config.toml
num_hidden_layers = 12
hidden_size = 768
num_attention_heads = 6
num_key_value_heads = 6
head_dim = 128
intermediate_size = 3072
vocab_size = 32000
hidden_act = "tanh_gelu"
norm = "layernorm"
norm_place = "pre"
norm_eps = 1e-05
positions = "learned"
qk_norm = false
attn_scale = 0.0884
bias = "qkv"
tie_word_embeddings = true
parallel_block = false
init = "uniform"
init_std_qkv = 0.0228
init_std_o = 0.0283
init_std_up = 0.0327
init_std_down = 0.0327
optimizer = "adam_hyperball"
learning_rate = 0.00594
beta1 = 0.9
weight_decay = 0.0
lr_head = 0.00501
max_grad_norm = 1.0
warmup_steps = 212
schedule = "wsd"
decay_fraction = 1.0
decay_shape = "linear"
final_lr_fraction = 0.0
batch_tokens = [65536, 131072, 196608]
max_seq_len = 1024
doc_mask = false
train_tokens = 996700000
max_steps = 8226
dataset = "wikipedia_en"
Each number is 128 + 32 x the weight over its row's rms, rounded and kept within 0 to 255. Layers, rows and columns count from 0. Numbers have three digits each. The size before them is the row's rms in percent of the matrix's.

# layer 9 MLP down (transposed), 3072x768, rms 0.0327, rows 2360-2466, columns 256-319
093:138140116101130107117114197148118164138135171192140089138147139099122188164091186142108084136083076163082144118081148177156173140146166153121125145117181159090083090170214111105135105108103122
111:089202158134173159147144138119150094104121105084160128105173027143128121085132099174097118119153116155090139186134098185164081129118131099130085102191188158142157125138099106165184115178157161
098:112157117215082152137124126134168146084146108147111122152107159137139148126134180137185123099154139111108126131130145092079125118196136180148080066084162130102093124108116190110186126156064144
102:115143190140118128103126171116125200148196122125090129168148106071120106078151132121098162046135119087105111125092169119119140155107177117133115143110104118157129108144129119154118055178182136
096:177099193091057125118122089120157118099101189096150139113156059110101140149132136099212195108114152132166159126116123200129138133123083165134157121155105138119131105091114058114087126134106158
102:121135170155162103115146075178184105119121110142164154134132157081158145147137155114133141135109137123145070096131224170100119152116219138165135101106134161182083163081163129160130125080145177
107:165104189099171106167140143072137089161128147124105131155128125173180137102104127083103149145148154161179102126127177145157143081146147138077187108148159085104158138105106095116162143138103146
109:100189128189110120141092105105101152169171126116103193131139106128125182087134108171151157122122117170095104112163108131103187148124195124104175094121122109137088090102125150134132154080099172
093:118138152123131100134126145165155064089122140154194113147114139155129193149152109137079145115136104149138095096092129100092139122162102146131121132117149170120191116172122154099133126106136123
078:185087084076142137138101096144136179143114206085153150126149119137145144154155158147092152108077179138104155111153119092099147148089138136125132110053100084132102093149150082091184118130177158
099:145128187132094124150093160139141117164131072151146158188184162133151074168155068118142116097155169154071137121088146091060061143067149153163110166119119100086084154044093102079062127137140082
104:132106103107147105167099035177185111176088088124164132094198158069131106151141139145123180134182147101143159165132151130161129164089099158118123175148094115109087114155159136125125132062157155
105:120075126122119138140169104197141127120149099111142119149088178105118092121158134136140156120110146081172150128148129191140114121146126104132120117193118086136140168146157101141065098096090089
100:091129088165107010152177102164135144087099093152173135082144068125123128099143127151210134194119114115181108112159200147094112094148171085163064107152134104113126189151099182130151147083128102
105:154120052153102167082181121135082096095050145141164150116112082120081151081122175186092158101124105148090101118107123190081123094159161149107079060152137088136156106100130118101134153127095186
092:115132125195122053127174065189123157169131113178122138128134100145099139089157122147167076125097059172138133126131131185168139132080081168135122168145122143131144088163104124160129149151094119
097:076148148085106142192129097165157150172117149066140153108150161078163143140134121098074135175148146143155121157116156132159141127182092153079107139097152179054139095116134074127145126129157098
095:137152155094125184156156128198143146117090114153157120098137131127138112151182130118106117131120067124188088090138111124139110106117148096128101111170144074123176151100214154139156096158118113
110:092094170120095109179150088096081171116139098143161201155135123118140141112144164060092145115154126153151125098174091131164123102193190158126147099124139105122172108136106149092128069181077125
104:163116122112101129100102147198069115194195143169117203102142140099090176124097129104121135126128134145106115158106155111168143150152120150178107143111154127105106126110139148152098139107157151
094:091119149178153123132137071088101156169156106091140141103148102133110157129144155148152125150147178188159061105108167153143135152099152086138152104093125142129106111156081157103141112099111153
109:161112106182079106130131126099123078123111198121146121162086091120133089087080142123152173129170177096145138190100196113113118111121148097175168103116167148103078142162172182089093112136136136
096:130115163140151105134117107131103197126060133107129144112134160161120139154143107137169099134131174083107095199135103137175156188142211118196084155170121152070147106149094105109129101070129173
102:072122103181103121158162143057159189080125169104137093144160127161146135149120106186136131121077135116145145091107202099101097086136139163122121154167074173075106065101125166161180101125159105
098:129097112130131149119147153147076116096105132137099116165096158079102131126116108111123121091124135104149132109120136143165120121180124128196099187159161131140183127127091076102137154155171121
102:147024156140147102130141143155112075163063090120117088087084116114109083112120165169088149082136152107123109091145124169111124137155120151098104143059195188133133115112106171119133084126202086
101:072130180133100127126131109081140155129132151110127149103115078164192126156150164119110116188134144145056124094086092126136114120158128204074111127101217186136155121107128177127222088156131137
096:069117118079162113108086085110147131141138139156166129105163226120133110091183097124088093121095053129158115093112096098156161121131148162001129114141122122131106144149169124117141143109117148
089:141073153118095172090189161124113145065165110134120149101156161122141060148065096119144126130133126140137097095166110079168105110061151151133094099114122078116105139163138091045109153068155136
101:138152146134132094155085142158126130075048153160092116156145170065174121080117137134128136163158169100128090142111112132099160086117113140145142092171103143132079169082122146105101138160115098
094:115134112164120133126102112135105163168165156218120066111123196101126133075122114182106152166141148162095162134119120201100159140128067160104130121082172174152138155148153096147085093105128130
094:140086142006120118134136103097111130101145076125097115131175125110121134178123143088128149195149200153105154087130104205148157097108139115147143099143194122138137112142103167113152131124136128
094:103143081094108158125172122146062076119119108119105145128130101145091179101107096086135166126144120144103101126125151142165126166106120128095172123167175106191143084149143068107082126093179204
109:101172136133170127134141229187121170151159093207100134124131110118150134150124064184099125100127118130112099136116124142122130139150116127152122157122146099164092185177125087112127175116137116
108:118112086137185137108144171058139173112133140057107111147111123153167111105173164108101115123134142145088115142134163124140156097110137101115150169049145137131154124141103123124108139109139121
097:119116112167141084128055158122151140158149170101183144184108075088105136106099131111124133105116136124151098119133105125109184114166096158100121069186135059089142104158114116154109145134113151
109:063121146135156112125118069113102081087118124088185124146178137108220088152125135080139153134127130142115115137118106121137159142076099096079142117112154118121101142141190151110102131073175136
109:165184155126093107135149084160102151123162107121117116110183140163134138068123135113172113109062150163155161096131189130115071124190137176140166129181134115134206080124138170124149094155133154
099:134047101170185123112065123112116147154121090098145082141141135174077131121162099168101184138092144176112157162166132113132113109143077106136143183088076171109110145123164166143150108154070151
092:101102121106142158127144110165078114129124117094102148110140144130183115061154019121160119154186073109117122130109038122122107123087117247131101155147144139136105173191103152057137162144121150
095:115189148131127142130097162170078098200100163105030110145079164161146145116105179095114091149156175083087169136138100131134147131107121148129082168130137141115164107091156172149116117124133108
100:151123153159067153079173116036073140155099116047133110143060100203188159077138150118155152127152132174122145133112147125126103129081126138057124132099186101105145140126101128137123103039148181
095:175137161109085115110193140085112115134148141109168055142080143062116109158147112106122114116144086077134118155134130140129105126067071086118059195123153140166116146123152139069074154128089081
096:157199128160125062135189132151124079185074079147098137131100123125097120103138168115131143152142069109153160073162081087127124120091080128090100112119147110125140121116099165149135133105098114
091:121068167108120150107143099115142175110138081127155135082143075115121101105088141106149211085084133138132121170149168152168113068096128086135106184146177142102159145171129114154129144042127108
114:099089083113129089132116099135132135103165152097135136118101152196123075159160134107149098130177097156121170122063113165137127138184159128158153132067113122125199194173169189148069150088165071
102:116145094122201173150103135135156083061054134164103051148130144157082172145110158084166063090127153195107160168110181062142116152150136113108173077146139162110152134169112112103101105130102160
107:114097164117173138117141099164138115122064074111066143120131093153206136133120096092175097123068168143119138181141126162157198071116053149143100146089154155099102132091112188156096149130135155
100:186123136107088146061130152132095120134064073131110142135074138137147139137141165150155152113125122111108183078170107108171138137128084133079125113106117098178111154133164131135132151163065161
102:136137132107107054129156132113122139101168130147188124198139085143080138110149107146089114129127119104154091142145109104065131121164142177096141161094107138123164112125122060068153106147079141
091:050112132104141172122163104164146105192134080121105076159077126125092166143121081101104178150139100096185139129073063130079140146123096104117140139119139106150144147158099131163141175122096087
101:143162083135101095096202109104128057127084097134093157150119090198109107154149094159157138149153052113156138137111197134140142114155174127079125107168135130169124139141096142118175100164078145
097:140138116117119183175140139136076167144152105143066099052138129134112118107154091143162063107158087164187140177082152176116074128156119112142124140190130152144079095187161125065141117103165166
099:106159114060153121152139102143175094101184130183110077133122088109125109115113097130075143138127150097086136107094111137195176101111116119113131108104108166132143161137100115117131133164149181
086:126177129117138113132150183165149150132142052117111104137121122113047162122185122093123081087137150168093151106099127097164162146128112055154139147168126137111098114092123112124110154058127164
110:116144149146113173142134109167119191086094069092108161087164159095092087139163149142077117130199109129145091112115098125117087098080141104111171095151142125129115145071122164152080158173112071
099:125163112125093117119129081139098076114149129172153193176086139112112097133144137119084143087151073122193107156115094042113120122070160137157106155086120157139099144130179135161118093166143143
091:134124089063183154156171138155146078135144109135129163099123078150163142081127174109102131110144122099082082123129070099086098123169118073128174082135136189174091119161017108100185139102152158
096:124092112111072138102172175097155100170140073111167133125113153087091109121149179157087096173063126103146134163155111107109129160090177199105077170131170126141101117131109112164121104112140087
096:118143119135115151143125203128116091157095129148116153154153160113069128121116111134122101172146110158127051169163152079096142197073155088078143140113180177153087112123130137170074177118146110
103:125028108114114121132174116195118155202157089062144175124122213157213094077126110148066145090135165079129121166165096150090079095117174085098140114130132121135167071134116106143122106105078161
096:134139154146141164141180098163104145068125146097171103094127118160109089194119124084100143163156186116157153107136128151109123115142132101116189117148073139065106141131152124126142067160177108
093:151123146126209200085131134138135031122148136162132083160121097100093099126119180106094140070093136112141115089116118120108133101150135150122178087161125118122154151076107088116151086103121132
083:092143148141140138092114158118168127143115163132110125181152098136181088129130163145097042101163176114086192118140108142134118136145107146149138147062171114100134128113152131079053101153184119
095:144125090097100160103154130153093128113138113093112140147113137158077107142124152177120115106104178150141182130134151133109158135106101113128116077087145175150108143155094111083124081078177071
121:057132129149166091130154089148171155109157130090087185097109108113085106131084143156133178091180155142097113131139161126171095155105113079164159144118115166167107098117159150147096153138115154
089:118089090160136114103156174114152106114110141179194142170120094068126255100077087112102118137081143134147148087103123122158134143149154159157138134105108088143144120117222158100165159198097149
096:139156123093126096127154069067139163111140117051131065075060100113140152131142116124181119124084133115159166120133126179103158106108143126183162211149104160156114069159161142131172194145150043
088:105094078086156128141149122109178146081153168160154109128158144118117168129129124151078158107087184056105128141126139162119157117117116130058119122117113169129113124095141131106122125126119158
109:121097164141051118146127159126126161158142117190167092160171193179079154185127122117128099129131145130133104121110115139166116122124153092140180118132133171092142164089174086105097098152163148
092:148135083182213139140096115053108123105143113214152154104156156100163164074109121106109065142091140118096122164127108124100178116124059172108120095170159159121135094102149160172096118111114068
113:153148119107162060158112126151147163114133126137112132074151102132119124093099089173145172149089113114139144180148151104150101120126154099133058097147127112079196120126045112131146102154090138
092:132105109105078107123108156088091113136170115117153160092186113104139143146104088179116111104134138105141124123151125111142135150176099170166064139087129094117082141066147091114093108139117169
099:064139135113124202146117161061130079136120088118189199141093143112232156171144100124085065142128148124087136136077163146108148061115160122158131127177163160107171162088115134157121173123121120
089:096109141122141134089120102123057140162125071098097126120117139115177074156142166155180103146155067153165133157181208122067165077104103090151112115155146107128075111183082122178152112138181111
100:133109158067205102183112097123110176140137102116114125107138090116088181170180149134157087128151074118124106130082165091157127158129132144158160129092167152160117122081208129148101100111122154
103:131144084143126115106126172136097096081090107090134120103148139131151096152111106052127133114107168174166107117178152175100156153131154100093145086147124106071092057145080107077108158119104146
115:186123088170134100124173124117143145181175124131138098123180083157094198107132077125127204086124089113146134156151125147119123117036196094077094118102133143141160134163116154143155164106147127
113:111126106137089097142177099185132133139125116142107169091122130050124120158147180127133113151112138109135070099171125151206089066084090096144161074151179066163119083145152120180126140094100101
101:123091139114045127175125152163104106130091167144087159164196148119074137095137149103118134134106080125126100155132077136118114077145141115088094103127132071106087131066137148139109132114183101
087:140144129195113128131131128142146154083102064164097127120160126088073134134121080095134191127121101087150080055132100105164186125117146158132117112114105114099047189186147114094185122149090072
081:107156132146115081095083080143129156121130134119165139073138120139076082167129123156129120109163149150109108165125128098106047144094119151115201137176165153142083160124111166165169118053139136
096:134112144096134089146161135122126149155125145094154079141102146168087118161116178147097076134095178068106178107130097111091149203115115109125151115122157023131151134108050138142081137141148169
103:155172151159129162143137118148119111175167121150173107163117130151145162136130109147128179096142182110104120089096112172121150091143083112101132178132097146154128109089121088095134144113108175
094:144149105134081122152139130126145090123145126173134090100086180139086105118165205098123136135099111124132120190157160116180083084138157180094119134190181133089079104139118177079119115164135128
106:095186096083149108091117134173144166154127124121167123084115147118130148138099139039129073175133135157115131153130122111142075108190132121132173138151171152149164161136162144107137094105099155
087:089150166101116103124129080125103164119045122098111127132065137102131098119100123197068117105100169098056147055112087159079130093111106126137116134109146142123145191164128145096163081194083143
111:157103146169109116148141026155130151097088104076163126047094121123067195114206134161118173161131158164155129123176139161164126136196137101168153089108148115140188130146187136137100174124120141
104:160146137137205200156097187128137168139129105124051136106124140137118095181158147099140090138078109094093126137156159138126157092103125132108144180125136145122171217117090128109131115147069086
102:120151186095115114107064117104101107078101113120165171109101099070114198118124115126133116098171092156119087149094170103151177164055127177098077132118101144165127092078086160125143104137158152
087:126107187163087114128116120168168183112102110092119143184064087139108182132085135169094071099123094138136100106134157160169171132102177137124160114107145163143152114082137098123118121088134162
095:160154074162121124131098064074089170141147095135129135113113130192154100112144102142103179146110083119077132081128167100066124187130138145155117142150062142088192180110120128167113160111194050
100:144139134144115116172177119114099072087190093069086128128174139108110108090127100156075127150151149172230098185174089137141124071137170159116108118140160131150129114130134121201095136139119140
109:107193126143166077107129101210108088136106083089128169180174113103098131131168165092083227117096130102113120104129162124122108128173082141255139142124172123117128084115103164164114129130117159
105:110159122107148117144135145105165126128134155149118129201113141131160152111124062155094134110125103136143148179093170130114163083119137145123143118077198112099109108105168110093105104174130248
109:095176101086160172148116154072103135120150115129119101107126158083192110113147110169185090151101151126115168146130071114172086162104096144100097087125169130125083121123096121153157142109147135
106:125115219186107108108134178076136163188153149161165153136070155156119142149128090141175191164188122117118165156147120122048145101084107127138117172178109155069136185128124230148164061095101051
097:116127147136112099134165110134125103116152233108124168103104142145108126130119143191111141091142114170129122129142137196085137065080176106105128155118075150112099225155115093150165085118127085
108:144121137049099081147139132033108148113184173168109156124126148159088098156134122144122110143105137106107162170153159106128151143148154156123134122100096136143081130062132170123134079139105124
107:138012095072056120144163142137096131145062135144126151023112140141191144080120136138174100076105145077119190103107113168114115084103118122144122065145173066151128170159091154171106180161120139
096:113141122156113169122185133119136201160196167122076196074186097138119157163139152098211176115149084111135127131146149149133130124063161084162172198128103113103115192100165103073139124123114164
101:116131162161076152077146087113145216120104107073126141123150098101110175073101139123132108143160066166130136166187130165088120133144124079138145161088125133047133093157119104107164143134071136
100:160098138112103115150156173128091149181106116085071163132087095160135118126141118105043134170158129126101120119091134117155111114138124130141088164108115179141099085128100126138166139068088170
111:123130137107175145133104070174143168078179097148142126166175119205122119124155163093136104150211093114118079095120128108114102150076144105097137097123099163109153078108130183157161103092113121
105:188149138142103142141165141120112140142105115119138117129150125172137089159118117092134154158130147139140114133124151096057120173115158163098114123163141144187153143123143153079153119171120105
092:176151135112115186135156011148091144109079029059154123131098161142139177140155131147200105169167128127160111138180134115101131124107097041192164139110136114137121114136116192198160140070147084
093:144193103111154163166161093155109129114098079173133099128106149121108169159153133138129134128132193108139178157095135148150058148161173094192110120130106079135137107069143165140159181122144151
# layer 9 MLP up, 3072x768, rms 0.0327, rows 2361-2467, columns 256-319
105:092141145094079102179060130125187162056094065182126126205174120144134126098147117147040151111092158078127162107117109063102064137126116170092144123201131133149149140147179085097083147123171147
098:130134144050102139177133072048123220110136067071070098137115115171117130085133049136132138103124127150115149086078159139099197110094128111144177150155108134137137181138118180172187145112137060
105:163236173194118177140124134138127177087114132037134101167153152099115151183170177141085123080119151168238098123190112107139164125114126122107136133150150102125141081128104089172187117114138130
100:115110193124138065122087078063103097116140134119136145120141102142147128104103156155170116128091084154107160138091118123111162167127129119096151193124094100128166118110134112158122127155096145
103:126117139094159049111098138109155131091054098112097160150225041098147117125140167142100139162137122103106076113054133151102123142128095155151093102123114162091124106117129177080139089141143182
098:066070121138096171101149120117132152114085178110127186099153133134098139102145174123146097170164095120147144139148136145082147137114167141101173145112128165105059107127122100120166127149128157
114:119122099170055094166123092147149125162106122149128129148150106086118141166161133169170119099173142158133159102137116122098120097168134152114184088085142130052129120135082117153076165172147123
099:134109130137138112100085143118178087126130134093156179132136172077133115076125132165106103089129060148119148062111142078098111149110096167092112135130086125146166096141065090135115156119147189
090:118229091105140135138146111073158126141161101099146121139169164121123052154135144147122091134158102141100136076130146131129135081200094143168099192099156100164111080150108120180182133095163135
097:124155078116150095138148133100121138107157122179108120105158120113115108137125149142129070097122067160117095121169154131089137115101194146089116170149145117157177123125148127105168100094146148
112:173174146126152058167140117117131195136147111069063083183138142097059108174142127164166035171116129088100105088099133130136157142155120132095087145135095112091143115164079140149134175082175143
103:152171161143104117092080159121056149147091173178122145099154110140135110069172164141109121164173075149172064135178111145162073115103148174093181116113142121101170078086115144109113127105180169
102:135148122169125131206171193096106134113164105126067151100196149072133148102143116206116113047195063112147076120139102150113099119117134127129148143113107136109063098082139164133172152195102184
101:160151153158135090173124122135136220134146126129155119109115126138084106114146116070094083084207142091113133128122157104086124163179095153143097141126155156132095098125118096128114139185131149
108:091114131134156138157096170096120102138108147095112156156152191107038080160183180137092101146129146148120128115082168101128128157105182133080131136140160148151122121135079152113174112165155141
094:120109120146172107128114143149147137118109124109041173097132126153161124126114172195105099100160092123118145057109156162116072114155156113142165134120136093202113130056154110181069040121120143
109:141089126114065127100133116106160118109118095112128122153143150099129050159128105101104090142142067128181049045141100092153085173075091106070133093116212070081142087136117142205173111136125140
108:080107105204129094120108168089143183185180153134130074154171152056158101095150133133118164120106173119108133135176130140161135107085124087119093142091165173134078148113131102123163174086127150
103:076104109147181149164119108155150129174143087092100109134174138125164135114127123118145133173106166119133116118126123132183192207139053154132108130116161098117108196093152122137139096119152105
104:100193111204070107171132093133159135087090126123171174204121096128118099165171202099049108166068077128138143155110104141156080112135162133101099085107180078083097126159144115128121125162143189
099:172127140080174109155126186116077191104140121123118136153149149130066155122143142107126060102182145055128047138084081068090142163090098091134078137121122145124129119137128086183143131103113136
097:122165110216110089131167125066180132164109133149109114134180182131083126127133160157167105130118085102113130131147182124139124085111097125137125146115118162090104114141127156106101161133177115
098:152128162113141104107110111137144120165156182139127095128200114192148150075163137123138124092118168128078173136171108096152113117136185178127099218111138084139157093131116082110084156086148171
107:110130070081149112136135129086071136113197075151128138143119153113114142118133156162121089165154120070065120134161058105086148144138096118168152136164139121167188117121093071102150123131132095
100:080181102160112132131097180044172135075119144170157172145117128167112147127101144080134114138179128122151091139156128049129116096122146100116157126141091082103156118138086050106157148094079160
099:166076125113159170122128162099196076132134152164173134128143119131129084109100171147097138123111127152167130130159182076066121155141079119093151110126105121111150143175090132095086135175191120
105:096123107128168147142091131124194100144134126165128161157102156116113071138192160134125101106118075161140131105072084107136112131038104112076126183153145139106153072143090104114077140154115175
092:137148128151116121115093186138185161122053131141174101160130094150082126117135174133116153127127183104198114098116164146106125083082173119093204136149168155135105129051092113175174049186120165
098:175177125102152024142109118124147124093129085083116091100102159132122101182116136145083130149108163070143128065137107123143107147119113155136100181111097114084103101064163097162146147130078177
094:072208119068152125120148196097176083166132129127090130102153133138112142145103152117142160172117148075110149092070145109086137162081197085037129147123113113130114105111124154099109111147097140
097:126085133133174143103101102124138125134158145115111109178136216098093130153150143123054007174098143158149090122161114149147162151110111129093153160137127149105180143101123170105083139205104107
097:171139133064081139127117210143146172166175128093163073141168189070132119075137169156157123127138144081120088107091152116094100154124116145131130149090109119135143142078146119128107126141143112
107:147148176137176200174103130115117135148145136126155153088132088095087103076126116165156108115203158120122135134176133124125107101135138145205171134074161121122103122144129088149195089139135098
103:125111101161151155082060126103129202042116089133143120149179138099120083134159181090144166142164137108121121145151104153130149187129125089144086099205148131105141147184104137068155082145157089
098:164101133097161093139158114104115095155107130155129121087152130098135109162119108161110075138091135132100100073124110146102109106135134108108116215122166125150158183136106167172194106137173187
101:091101154156173180129097099119104123161126127115088134121137184119163096178162097127137125156119096111163091111153098111165127130106120171115072114108151069144137121215123159103112166151103122
102:057051131112141090134134103041104121058134113158121151165150136147152129134135159117153086120192131103112152135099148126130077170145158100130122146166127120158138121139079117139176156156117125
108:101093129138103099113132150157144147160154126098072157129158035085154113144168135106113147172204176140167116138118119143056168139094135128126098086149255083127191058131139154111177138119138162
107:098132081111118178145110191111106095200186126124110137095110133081134101062190090164135096167123135092119120089075140117105148165163103117067092143151121095115125178133058142128180162165152159
097:125130144038104113126082130051184185066130048182071137203112114151143132184106123122079142132070189162132131081126109135132150150155138165119063131170115093144110120091129136078156171150104127
110:125092138138138082136126167144130144093110103192137141169150163120143101157128192144084079141127140142146096072216080087103121145115132130080138129128136102147119090083085184153081145103128180
101:103156114125173179194138173129101132137192123189100157077110108041131120139182133171103084119107135102144097113153125118181134141125165120087135180117102126126110091126118105148163183127134176
097:111101115137140106163109109121153210119144109049135080145145123091095124166176095116064156189148131115078112134068136115122151138097155162147154157099141145108196131127130085097169127097095113
087:093166100215155118137099165149079070117138120139098131137116147103141132147206077106058079127128104124149151080170145129123140126156087161113086140137074120145136106132109136104123094118124183
116:094177140097116136210123151131126079120149125104122087155082099088163105166139146153117149124179074146122160036079132135157152255151106096112162180075122154160174120150126166146075083183168154
086:126163146132126156107112186109082128218187130153150175093144107132212128125132150152066161158135079086094127145124092125145224146097127115136089167104118107194117090076157129091175168100159125
114:119194160101134129122120114114143184171053083134104148122130108153192116154140204145135123133118141105160117122134117162174188129093056138140130136115202037133173107092121159185114146187155130
105:124137089108181128183112140151132126097161134070097117134196040105178109156159127143164118119114158157124135125136198157115122151122137199103133184083151130113155106137153162137214124150114126
097:154109136082139085106115122108094083169141086130109099094142124122078134162115142102123088152160111154129148110117152075035131132127131193123155130217141102119118122121037114152202139097203160
094:087219106101124100140159058118078158137145158068156141086142141083160122134158153236125094129174149155130151110158159094161097111127118147139156136156099131082198145181111105105165112191160175
108:090145124142096145143136173081091128160211128131120166140127068033139060159181119151142118115162132079108159146074091133069131152160166122140145150141120154164129118153055117102187129126195142
109:086132050130110117170158149178129196164177140182140151167145116123159097157147115064089069153147119098122118120158190124179142137126089146112155134133117126178132143131126130108155106177123150
085:146109162139167116128160148097075109171111126122133099205143138081105157159131125129137121149167111161132123130128092158107097117132155107104075158090114140080129097083125098130255104154096157
095:113173121109128128117080122104153155116060122140098117108123084096146080157141156163131100144157061150177097096131120113080101115095096133107128162154175110163141147192128097160100147144119121
109:166107060182137141102160141136119196143082120105121155083161141129117121115138131100040119123182069118143082084108149087139070112102103118085172104118192095084120105107101138129114160127164153
098:192100139142159151149068155130113146104086124112125103111141136099119112128151159221133111112151179065136101092167119101123153126110127169113083165053114154140166151070091135155138148124145214
089:155095106155132095071155177096137112146091115117109104196151108132117142095146146115134161158194130128164134069132132151171150103096128118075094111118116090104099125116101118088181143203150059
102:086172129170151136150062175117135158104154135139079172095165080142115125160138124106124133060109155083147120074109081133112168120138088110082142162164123064098165127106125169124064124131126135
100:164152136097149129159112207112083158143150110084085135160136125086117135078155117088145141162111082000158131120104155069081129075107192108090147152069143128119114142081148136115131174149149134
100:060156080082186130146127120113211174116111096125100067166173157127139147210160170094135147084113139077079156139156127146175107136162123123139129104131109158105122075173151129112139174115126126
092:132127120113098100138152144104144105156154072124102161125185112119194088182134112148098150117131085130100117114207155131157167152086122181094120152100184097131193147139083130094105211140111134
089:088133145141114122204120130122168145233149086168111162177162098135169166117119123112151159135197088110128087138124192130116142176093137185156106115094134101127133069113119149130141154143134087
083:135195130127138125234108123128158124081143122152109069126102094107100111105083110089173147132112104150127134152123196122149070085124108116153089116163062113103113126084096157185161201107085123
098:077144089121123114094186143082124064183106121134117139135125093152191124096176151135127129176106117120099128153094106107176073133157128135095106137103084134077117121136128135103118138162095158
111:150213104106136090160080113097118125157156110124114118124163104104129149140155105143156132139128122094095123071146118130189182140186128168135155151101057122145081101100121119151158165134142130
099:110145112155124084161118208125122163124115126149148116133125136136045162151109118182081102114136110115119144066126120102097168101137069135055130114111161073116140125135057056115142130160111122
100:112163129131117202105162110091111103153103045093103152086146163191160135125136171149148098137064133126079150153149172086136223181117136093128153134099147102182134106124142115174129146148186131
095:156146108098159110168115188084112128148094143122142158074175136151075104088154135098121107126126155134165102132095108171115120127090163141097126125121102152116105089144079129167168136131144149
095:099088084126141097102142107137113123105152122111162130157126082171174118145134123092115130167087071113079129184102158070111133137107102166119087100187110081120152101149104138166126178126166116
091:131121118091154091048109130121105100179142118091099095112138110074104115113121172162161146127153068126105118089117018162159112094122101147170129155155149024076145111107150127114126114131128149
103:156215087107095085172082180129128152131144168111110136126139155063127126147168183132096110150121202103128071074095196089142140191156189107137131089096117123082205094110110131130115103063171083
099:081210076131127162101140150192150143133136124211095185109122128092154105137137173126081127154132138113133104073084175041174167134151125132100087132080132110127158112112133101128125114124144103
099:157129080119112141148098130114119151165128106129120135125137154160076134132137134116155136160120150124180078122094141148140119159113098200082110117099171142115141146066177067140129156167112102
091:088117154095107123124165150115145115154098107060168122175124081185156128136151175152144075174108102118107142110114156143138119100147139185077097122089201151146113152093107159106129130106100111
111:114136102125204090133121102112136122144138117148105143140129187087095096134158132192114100214159129128089114110073165062181161157108117156129134186122119127090134122094138072109096189127200147
103:113135141108153102188120103133140151160191150142173125135149110108157090080117122132148121120137070162126169103175103079106177141140095197147191131110114120145108072153139131121117167146094149
108:139144065123148211170138153157173167114114089140147096141125160103105140142143113112125110131120089118138167087053120073181133150080149172112120160128120156155110102110151099123114121155125105
110:099116130117068176126126165078112116113095139169108157139164085140143099106163156176144096108132164137170095127097202155129164095121138126124104134109126058156114110106113099032220113119154169
102:076075102059155091110150099159124116139192124126142096159111104172157133123137104156111163151155021128139154114178137174129150163133162098155184178143128072157096083181127106121154102138038153
088:122096170063102147134099121094094136123174127094134181163111170147147058169133128137131085156147142116079115101118158149133139122093098121120124114144076124097122104129141157112087190134111185
085:092129110104150125135089132121145147147145151197126182181099161121142118132119148113140165094106114128094096136142137145179173122064095154143131118149151138100161054115168144104147178162121173
091:089127080145140135128113144082145112126221128144133127146156095073165113107172118093114087104135045159153104101116167105175192130115140204133151153158136143125119092115157083160154157151133199
100:177212104143121133150096137159183178117049154162082112172142141127119092127134199159139137172154177123135110126182118118151131117198115134173111154144153059124180100089059154182141185098139183
094:076185106117121104151110132134152204140118137156111135097156136101108089171162129212144115089137126133172107144103135118046187129113092107198127134138147096139144130145113120164143106168131173
108:153108054137115141124119157150174140157128097086100115104146091082085139062122113106163076117129227155088137135135151144172136099141105135106162132119145108171145129127146129134162094154106134
089:073135079104131143091149125075095118123202120131141068117168090137135101187124134137132114158132083139102132069155129080174152067116100161163125153082202106123075093105102156111097158124124136
120:152076135161125142165104122117132127128120111136116087149126118089120127174170143162033167132138182079137171118184151100109145107152104154148173125081133077150101134091117154140079097104171081
102:137132152090136174141036107143133140072095104100124075113132125130148111099103133122125109146118100169126116116112125122145121168125139136116120108196103089203194104203137107120095129129109073
105:126152130140145124157148131097134154150110111069122178160173166149176117140168155155166074112091081141102101102155114117172126097082089209163126138176170108184110140095103175160220125147056154
083:106037139108128145156127165113092054125130130229187142100125143092143127162152127114125147151162190088112120145117118161133094132120094154107047115151192124096131146104133130147186141145145096
100:090145116191136048150128157052223104122149152134087094165132135114162054207162123183146077180180117059098127157103147097122135123126151122171155132175152118131105110120100155150129099151140137
103:095156136147178103147135116127083196144128091152128117119108088138170046130189172083097128119119141147137099101117127130118166163096199117121164171124113139107151125136145121138109158143158127
108:128155145102202074133084099157241137161110099126101110197120132152134113091150158123136192107121104096178110156093074118163154074096092143152182176096144123150124155123086131099108136135118137
103:120160090189144135118169151112113210151132087176128119213174123150127096149161117125130135074208170091161098118081157125143107135107139171103154119129160117049122142117109130152089061105164183
111:149101113146132048121136120099140098165090163125103103158152062135126142080147172116106066121082105082123127111111074140144138119129153115136106173169112111142096104104067101168136114112162105
104:097120118133099126137093126093140146038107078145078164118116129133116121121123136155164138133109162124104157099088134096108119255178155118111168199127182076125114144067141120155104133085132103
093:117170136099103195123126097123109105097119144087145102124116149142094073121143203139118081193110084099137126113153121062194115161103117125135070117095137105147128081140078118087139122133129129
102:133108144145106174141162125138123072097101114115162084082124161103123051119127114102130125121128124133081138106123101154068129095190142078146119156136131154091114071173164097159115090137122055
097:140113147104098133116060129105162164173131120136138140152121140114154129104141165146146043172136134082142134084134135114142156182148109115135164153139122143094164116175109178119145122137149132
094:111125133081080157121126134113208134126073103076110084050131145046155151134129220127073182156121142127059105119157124178160127194076160113049101177137166095114187168119111109143044117164147142
105:176184126125167130106088155165150105103128110111146123112142175090090075211180147154097090086084053129163126125154129045157176129112103102133114125177148090173183077127085126136146065127217138
109:109136086146137189138161123088130138127114120159105115168181179070088139104177171115137137115157096140166126095141179103120196180127136113135120142116117136173093096156084130122111095149197121
105:144135149107132135072104100176148132073117076144134123173153100081164095150155119143088158158158076132104044094148187108081110188116153108117118104138171177090142139127117125125132146191153116
104:194168085187152108101160123090141122152095153120132106081180105114098120117144205058100143152136062159190169158135069051131124123120185171102077182086080128150088094122116113132146105126177203
098:140162092135075135118106160080048120107172130113180128100166158098135124166217151119171090123131081143107115123108149121140110171141102146042126144141153130110111097175114059158195122165124071
095:113113170095120117131099099136157148069146106112142083193125162081154129101139193142156113156157166136141106114088109141167104159106090162049119095135119127112095144055162064156120122128144162
097:131150083186141102190087117104184099167152101171140159120137170146139141093161102093146099118128187120127140103108123147122130065141127097160142198066153097118090113120155144095078124201097136